{
  "norm_eps": 1e-05,
  "attn_scale": 0.177,
  "init": "normal",
  "init_std_qkv": 0.0381,
  "init_std_down": 0.0,
  "lr_mult_up": 0.705,
  "lr_head": 0.00735,
  "decay_fraction": 0.666
}
Each number is 128 + 24 x the weight over its row's rms, rounded and kept within 0 to 255. Layers, rows and columns count from 0. Numbers have three digits each. The size before them is the row's rms in percent of the matrix's.

# k: layer 2 attention key, 128x128, rms 0.101, rows 126-127, columns 64-127
# q: layer 2 attention query, 128x128, rms 0.1, rows 127, columns 64-127
# v: layer 2 attention value, 128x128, rms 0.0983, rows 96-127, columns 64-127
# o: layer 2 attention output (transposed), 128x128, rms 0.0886, rows 96-127, columns 64-127
# gate: layer 2 MLP gate, 256x128, rms 0.0808, rows 0-8, columns 64-127
# up: layer 2 MLP up, 256x128, rms 0.0784, rows 0-8, columns 64-127
# down: layer 2 MLP down (transposed), 256x128, rms 0.104, rows 0-7, columns 64-127
k126 095:122143136137140120141129106130085113124153136138144124156065150135114148135144141106113121139061088145100101136104111139124168127152125154114108099137122142146100097142131068113102088134123127
q127 087:128172123111091153138121152140087110118081153138120148146155102141157152134158139132148138167153115108082148139094119148116126106147128118152085149126136122101105114111113102143106114155173117
k127 082:121127122136126117120160126151121115118111129144132127149103122100082122116094121162145122158125102149129134116061169123119136136153150111091146108115142126128091091177154109145115108122164167
v96 108:139141133154129109139110136159156150165113141110136107114155104117125150120156140122104141170119103174128097089126076090147107127136170133168158128139205158159173086114128166110115109108123158
o96 113:068141141159123170153153159108109168112144121129138120078106151095132153146169117139101174146120158135135131122147148146162160129138125128182157166133104116076118107140123149150123132142150142
v97 103:116127057128182113098115105144132109154125109108180093078151181081123117126108122093150117173086106128094116095100131156106106107117144092118122132130142107121124137104151141136132153144116128
o97 115:151136169118105168131086101098090106160156106139131121126119137109122165132144167160079111061157111172159127118152127089135093107134102117157124147131169122127129109130119119109134165168127111
v98 110:111136131117124145187122131106140136131104077082134112134129118147151145120138157120123137169137104135119103119105102103108108155114079105118098090117149109139152141140085127165108138158095160
o98 132:079131101125135170143120119114131110110112138126140136148133135126145112115146099167137128119145144139128120132121174178116121098156162135148077134121120119093170116118137124074120160104135135
v99 112:149140192154142123157103148149130116102128117123120147161131102094178108122131123128121130096137171112132131121160173106141149133090119116126110126128123140123104128172128132093148128142149094
o99 130:095165162116108131111153138128122098068148151135105145095136132128117146134163103130133124083094141097123141130153101138137150095110071137115138185127132097160124116158146133138144158136161123
v100 105:123157077102114139124136127150097126143151106119151100137135142175128123126109183123198173135135120127148133065154162124096131120119125111118097159131152104122108102119171143084121133084152116
o100 123:122090129135158094143141091147135079153127140114111140140113115092138142105110121113105152141133131130143124084107155152156101094124152145137145114158112092100144142142090169114149094136105149
v101 107:163108128142124163130159117130158105151157125145106126119143116138102116095123118123156090155112127125161115106114124156104145112086106122126135157146119174112126090114195123079118114132101124
o101 123:125132117123117138148140107125118154116137123119098104166136086107103141099125122150087081182111115120149091140117174126204114146177173135140174132129116111115114140190153129134133163106139143
v102 112:150096121146108116151130150109123109137075140097118142119103121130118159130130106096147114124142094141125161112162113161167107132146117136139172067118145092119097157133150110129125128136102107
o102 124:132124098110129185113090103123163147148114116130158136117114105091103165108124110120136149121122149157105112140142132125139119090126128092131165117122117167146126087138151132113120148129095095
v103 106:161129123104129123145167101150114158117124116100146142137172119138146122145118205118120099116106153128149116091113151142125137158118112106123165113156126173149122163115077123103136139074118167
o103 123:139116141098118126130110113064087131131105127101145154104136140137150081131119137137078143143140156112134075128129170184101141146071104182131104140110079166082107136135125139142125130104139150
v104 102:109126142164157123140137128189142108172144110134105086138126104097086106129103149136138145102128180164160113132112147127070158146145137173147132160092127162097136104104102087124144129157127112
o104 117:165153140123142133139173123135174091099149108144124143146140107131135163167153165075112116126122128135116147106080121117144101164100099108152172136116103126124111145129120113209133084121113123
v105 101:157137139093102108154067100128154200159083127121104098102131114131105108154150090134125075095127135145168115100124114163118139139143118149183106120125125135111103138103108144078102111129151109
o105 111:110075092100138132147146119106117159122109079109126105135154124099150146191098118128126123173184146128122123112149125139101136114109129113073116123084130168113107112085113121170146143156188116
v106 112:149136173101118150160092123172100144116157134161154149143125126133110109129116129082142102118138114145110159093091159129129112131120112152117192117156141141132132139165090108184119133129142134
o106 120:104094142123160142158084119117103148105134161093126126130111161157084121161097137083142100124172150107102137125097134126105108117121093119158132095136112120148149122117094108107128092132115132
v107 108:196124174131114142112129112142141130116115150133178132127109120126169074135139160130107182155104126115120104081120158132148126158147062101071155168109119128140128111176115127137134130161116134
o107 126:154124171150116090090107099116153124180099095120152146137133152134130114139150137103112126127068154131122195102119161138117115149106137132171129114122137156137096118126134124116079101111126129
v108 116:126165132119148137121117146095085118087100139132139121162153175129092110088135130117109123169118129136184111143110110096090150156149098134163133105086129153140105123089103128141121124127122094
o108 139:138155112125116160129110139130161149180107160165076136124127172142158142140156165158127127111132133134158136114139136125130109125130165137188108128147116102100127151156096111158092150104133092
v109 103:151153129185120111091138075162106109117095119173075164135129146164141120096104136110104156138103135153113118126168095115114140148143117109174109126118094139145143112123124125114131112152125151
o109 118:080165089140078087175133141138183084168125132157113089135123146116090122181146122138129128170056154166112141130139141167121131121144144126098128119118140131130140116125131144131143110138116150
v110 110:147121093123113134140166103133126134136079137138154120125103145135106144160116099108149140156133124148176161110112123126148105133089109114162134142143149169128144131124130164152124148128096118
o110 124:090125128156098116089162142116162174151115118128141103161113123115145205124107111095125144148169146120176137128160145117124155104173167141118177104099124096166099140148114116133122128122163142
v111 102:093129123104083154172141153153156106108113098126109128136150111142152125142115081114086138094154121108120173121148143107125157132173143109136125123095137115135130136097142144159128094101142156
o111 111:121151084122126105125128163132117135134109131148125168116103085100098100123146108096125156137111174083120141090153125111143108119145118123141165109121121158162157089101168132136108106130135097
v112 103:138147150141119135144138131140103141093122107151144135093158118093144097113123160142155151087137087101139122155120172114095142144082132153142118114129135155134138084132127130127148086132115120
o112 119:122171171149155162125166110129108138129075133108124091122137116159132120151117124048090132154123082143104086104098113152150112118113155114083088170179123136116139109137130108119137146114142121
v113 100:116133088126164093135126184154088116105161126110138142118095094141130142157159120167151119072123139145130121096119100145129160136143171144092136114143135147166173134140129116090103116153164104
o113 117:141189158076174120100136132153152177086130120092127080156132138117102137128123142131138163093135136136148110129121150152142141100137136188102127151153137126132141086099141103126132128161114160
v114 092:152092130090124127095153101124086137129138061091146140125150146150155108150128106142156104129138119113102130172098096146122172109147165177120107103142124111131135113182140141111160144144123157
o114 102:106120111155174136148120124147085106145184140090123108154145110156199130135135152106155126151141109162109065093145126136102145124142099160128104169178108164111137122121142161142124145156095105
v115 100:117182153079164113133081108104119154143155129134102126122153105129112131108131136170111163143168108144127116092157088143150151152153134117116135143113101138155096122134130120097132161103131170
o115 120:131144081145125130128146130161089077132121162087145103066143145128106136148144150097133164088135144070166121158112132171149138148130150140165123128087131125086127109122135112133169116092142114
v116 103:174136116138108115139119165070109128150137176116138110118148162112175162097184157151126106116121125125120157089139162156106167123135125131090148118131119101145150119134158145170118135107116087
o116 113:176132123146120158139124136084078101105159148202144117172161123104116082113086140148122121154168149116129123166131122134129123120098117159111143178110112108151151127096090108089123146111109119
v117 102:133119106187116115113131123142129169127137135127136132100120138123132101110098136151152121132141123069107140099082136151130156123138126107139102113080121115132115125099054142164100144129119139
o117 116:143107127155087165119088134158097136156157096095116128132146156133124136174119135112121099167109132098129160152144152114079112146175154085084143158168181152103140115122134119107136114125131155
v118 113:166086138113123164174136110138144124144099127146093154116136147137086130118079136133142082157128129162104121117114112095129156179128083154104161136142132153094152118113165163116098146075167124
o118 124:151141139116139118124142155148115114086175169166129124098131123132173137136116115139090114101122133138147112148143118101097130101157100119136179102105125140152120109103169115153089117164116139
v119 104:101147113096068108127168129124127086125103129133148136093166136156141136108122127090145144164130128129144105129155110122116101120150180076143133075094126149110123131140155143156075126135129100
o119 116:122155078156133153151172123105156148121103191143134102144092090138075091128154143147081093099141159121114122085118119121160133097129155146121090134133134143146085100092130151118110173126111123
v120 110:114112089149150186118076184172167127118117092130144157151148113130134141113102158096113113118112131141134150134147092147134119145134114165085097113128108155143123144116138100111135127149152143
o120 119:138099138139149156105134152144194128110156108105138117158150117175134117122151142116135104080106103125080159140105141132151163139127131101105145127108101103164123114164097138142133085106079108
v121 105:108137119110130121158179165155164135115140123166113128176122125104133157095162126121132145129131104161121115096128157091161105147129126098140118154127084143152134108120146166095119147154160130
o121 115:143118149105129106119128154125108109141134185112128147108124151140142112171136174116107163136128164069112149142149144137117143123114136104136194121140113100115132118088146099104143108142136145
v122 111:128118128129133118107128080123139122109122110090117137127170144125145122112130120118149129107123103120159153110116088106094125142124144192146135119172116101151140124072144136111093124164171134
o122 117:123139105101081160121134152115117142133163151137107093135171122096176124143150150125136117141125133113083091116153126078123094127128124116100123163153093162095112155127094108167105170125148127
v123 116:149145119092158180089105172156132149102106134157123112145162119119170133137097113137152095149138112142088109068183149172117133113126124178149084130118115142119126164098124118128176134105119166
o123 132:130079147116137116069123151128145148133136136175130129141134127108120095125148153143127188136109120167146091141099122142137128118144098122113141142112134110126103149155141132133137099157155085
v124 109:119145096150133163122111106146119146086185101128148100158100109132145127110183104139125155156139120118099124146112136145112113134115080114162131140114141109106151134133105134177090127130123147
o124 112:148141075124124167109114139109109149142138127122086128088113112137096105136145136136184152095117158138101114073116125113120139101177115128128127136116146090144141117145092062123129122120130171
v125 102:129110125158106158138146138148126102137096105122140127129088171124152156131190140174156122138105119141137155106149132109147115154136119169164143142179144140104143157125119116150160149110138152
o125 111:089086137143125112150112133102108142093165110077130132114100104163160132154085091118132128125149132138150099134102141139138172136150134166110142146126129088107108121142130095118093121091087152
v126 107:151147115141116153108132147120163111151111123126103157159128099144133134105126097086136158133124125085139099135183149153097129125126147152118136149161117156122129170118111111164115151134163160
o126 114:129106135148155114117078159088107154137153144122167150128127117145073136123102079133117141129111141115144106145122144118133131133142125112152116081152151159150146133129171116142183132112127115
v127 119:162140123144117162136124116120110151107154128104120133116084165119156128124082113124134135127122149146154103106159137120143132144140126093105131144160111108132129172111126159128102112147142112
o127 126:136129132110156145117126162093120140113126126113107124126099149123149142136106134111117139109073155173126124127138128103075123113133132131139131098159168134127110085128154088140124148137163109
gate0 095:168150076127137142127141148150138075058157170128143098091130139134125167132139128161116077099105131150099126105115112093103139089134162135087129122188110123113126135123132110157144116145103122
up0 090:112102138117150120102195169149130147083123119117139141057097160094160094103141142154138124128118124137114185151116116085134084122176123116144136123126167123184112145117170105152121129148122133
down0 092:123104121165136086128137103123107151123146104122119113134114188124159119130144094200086162141166120134127161125140148149107116145132164118124091137127139147136102139176141117122100119100119121
gate1 103:120160133115129136120109128142138102106113095167107103116136118115128186147132107100123122123093143138149121125076171148139146129083114105124089102136159140186153102111125140110162154084165106
up1 095:150154125125079077152165089115141073138137106113144126117116110095080139118123143130128119141115124127127137128106133110185109132115122128105123098136096107129120181138097112136146126125121172
down1 103:146132103096118124156113110116168117114096108110148133152153112107089067172146142094091163152151149149133127182130140131141098130075156125143126156108163160144126134122135107098096146168122092
gate2 099:180146108147134130091137157101139112119122129151097129131172111120150155167128132103101134096145112158137114137138119126107138136074112098138114087122093113116106137118107117215119157121145144
up2 104:137134164135161120166109084132109134128129093098169126138109155145127137157105139141101118138108110072162157085124149166125114116126122095101133122133146160118136125133125148127139128141095157
down2 100:121104116157100130128167143110136144138084133134154118135139153133161128127121112141087138160171148157140115129102129164145122192156114131137107141085104150115041141094123122130131132136162115
gate3 101:082153127108118128102130089114179148128140121061129134100099128132134123121128112187177132109110123197089115140150141119094111158112125116107144106150102139140143151144162148142094158135121146
up3 092:110084141135134117128105163144089174124126117155138098094117159143161178128079139119137127132086112131110124097149117133136142112089119111121160151132141118178124155090131147140125129144158179
down3 096:151111085127103077118137138155116114103127114126168149119103096096144120164087123151108155101134155135108112136146153141112153104140122162147140168143129109140084110136079121121135119112118143
gate4 095:182128116129117105122110148133142124123182138116131098097119089091128144119141151115117115101153164092153126128133141117118139090125077205120158143125150087116103128116150188108122149107121166
up4 094:147094117089155124107129123122117113115147134120135127130138133184154069133112121108142139135097189102078101114132125144106160182138127141166160130150120106116126101089137165096169098092130181
down4 096:166102133119178132115148159121127105160179135147129138174145129151149093150170136100118175121121116127122140127133130130098118148167134176133147094082159149144095141102151107133103113095142120
gate5 094:133156136111138106129132107136150095128177115156093148141126145168154139100134144150141158089138103104152153093137132174097151106134086099142188112089111135125106126080153135131128134121078104
up5 101:127110142086113124118188149155117102127125080135079113104129105193124126166137146129167140165128152125110146126115139177135094131109097123179111124113107150160108068138120141138108109137113098
down5 098:147170117093110160098109099137130131136202084178074124165127145129108110137102110117139154157131140136164115142129115126110133133148118152127085170125097149143123139085126156133135157163143169
gate6 096:102121153172118141133147152116112138114083135144143143091107175123153145154133086078078163104137124126115105131137136078147123102098138173103126128168189101143133134160158126149116115140096128
up6 101:133148100180127115125098172149122127104117139115112114115110080197141148096102109124144111096129117099098122119128113136125138138100181088163116082134135160152151103167131102100142129134185155
down6 101:145114141176158111105114132122100159090108144154102148144157125118135120140163160116116119123135126128087178098154120154172129128086125136125130109147153148155127141139131120121138138153167110
gate7 098:118108132139173147142170158126108164144072148108119178120128138122059144123109145079138106115124154155136144098130156084157161159148141155108174108122102107145128154122113136113166084087105118
up7 105:134152161111095169120106133146121099147112123096153124119124105142154134102130165134102157090115120092074143158114125138140124093116119159131192121135109144125089147155122165161159147126124165
down7 100:106091134129157123142145135105173125142165148140145149105124190179112123140115148090114138160131126162119105122105152106138128151114067115121092155121122078167147120095091112093123156131131143
gate8 097:132109139121133179139133122119133129155145145125081150088155132132140131081127119122141106107117061162170110136092107117118153096143114124127070157126172104148190129137111113121142119132105154
up8 099:152130131099118118085160107173114135122121097150089117085113132105113150136142107115128166122120161158143175103123138158135080127165125148104128059147125104138144114155126162104119116132121120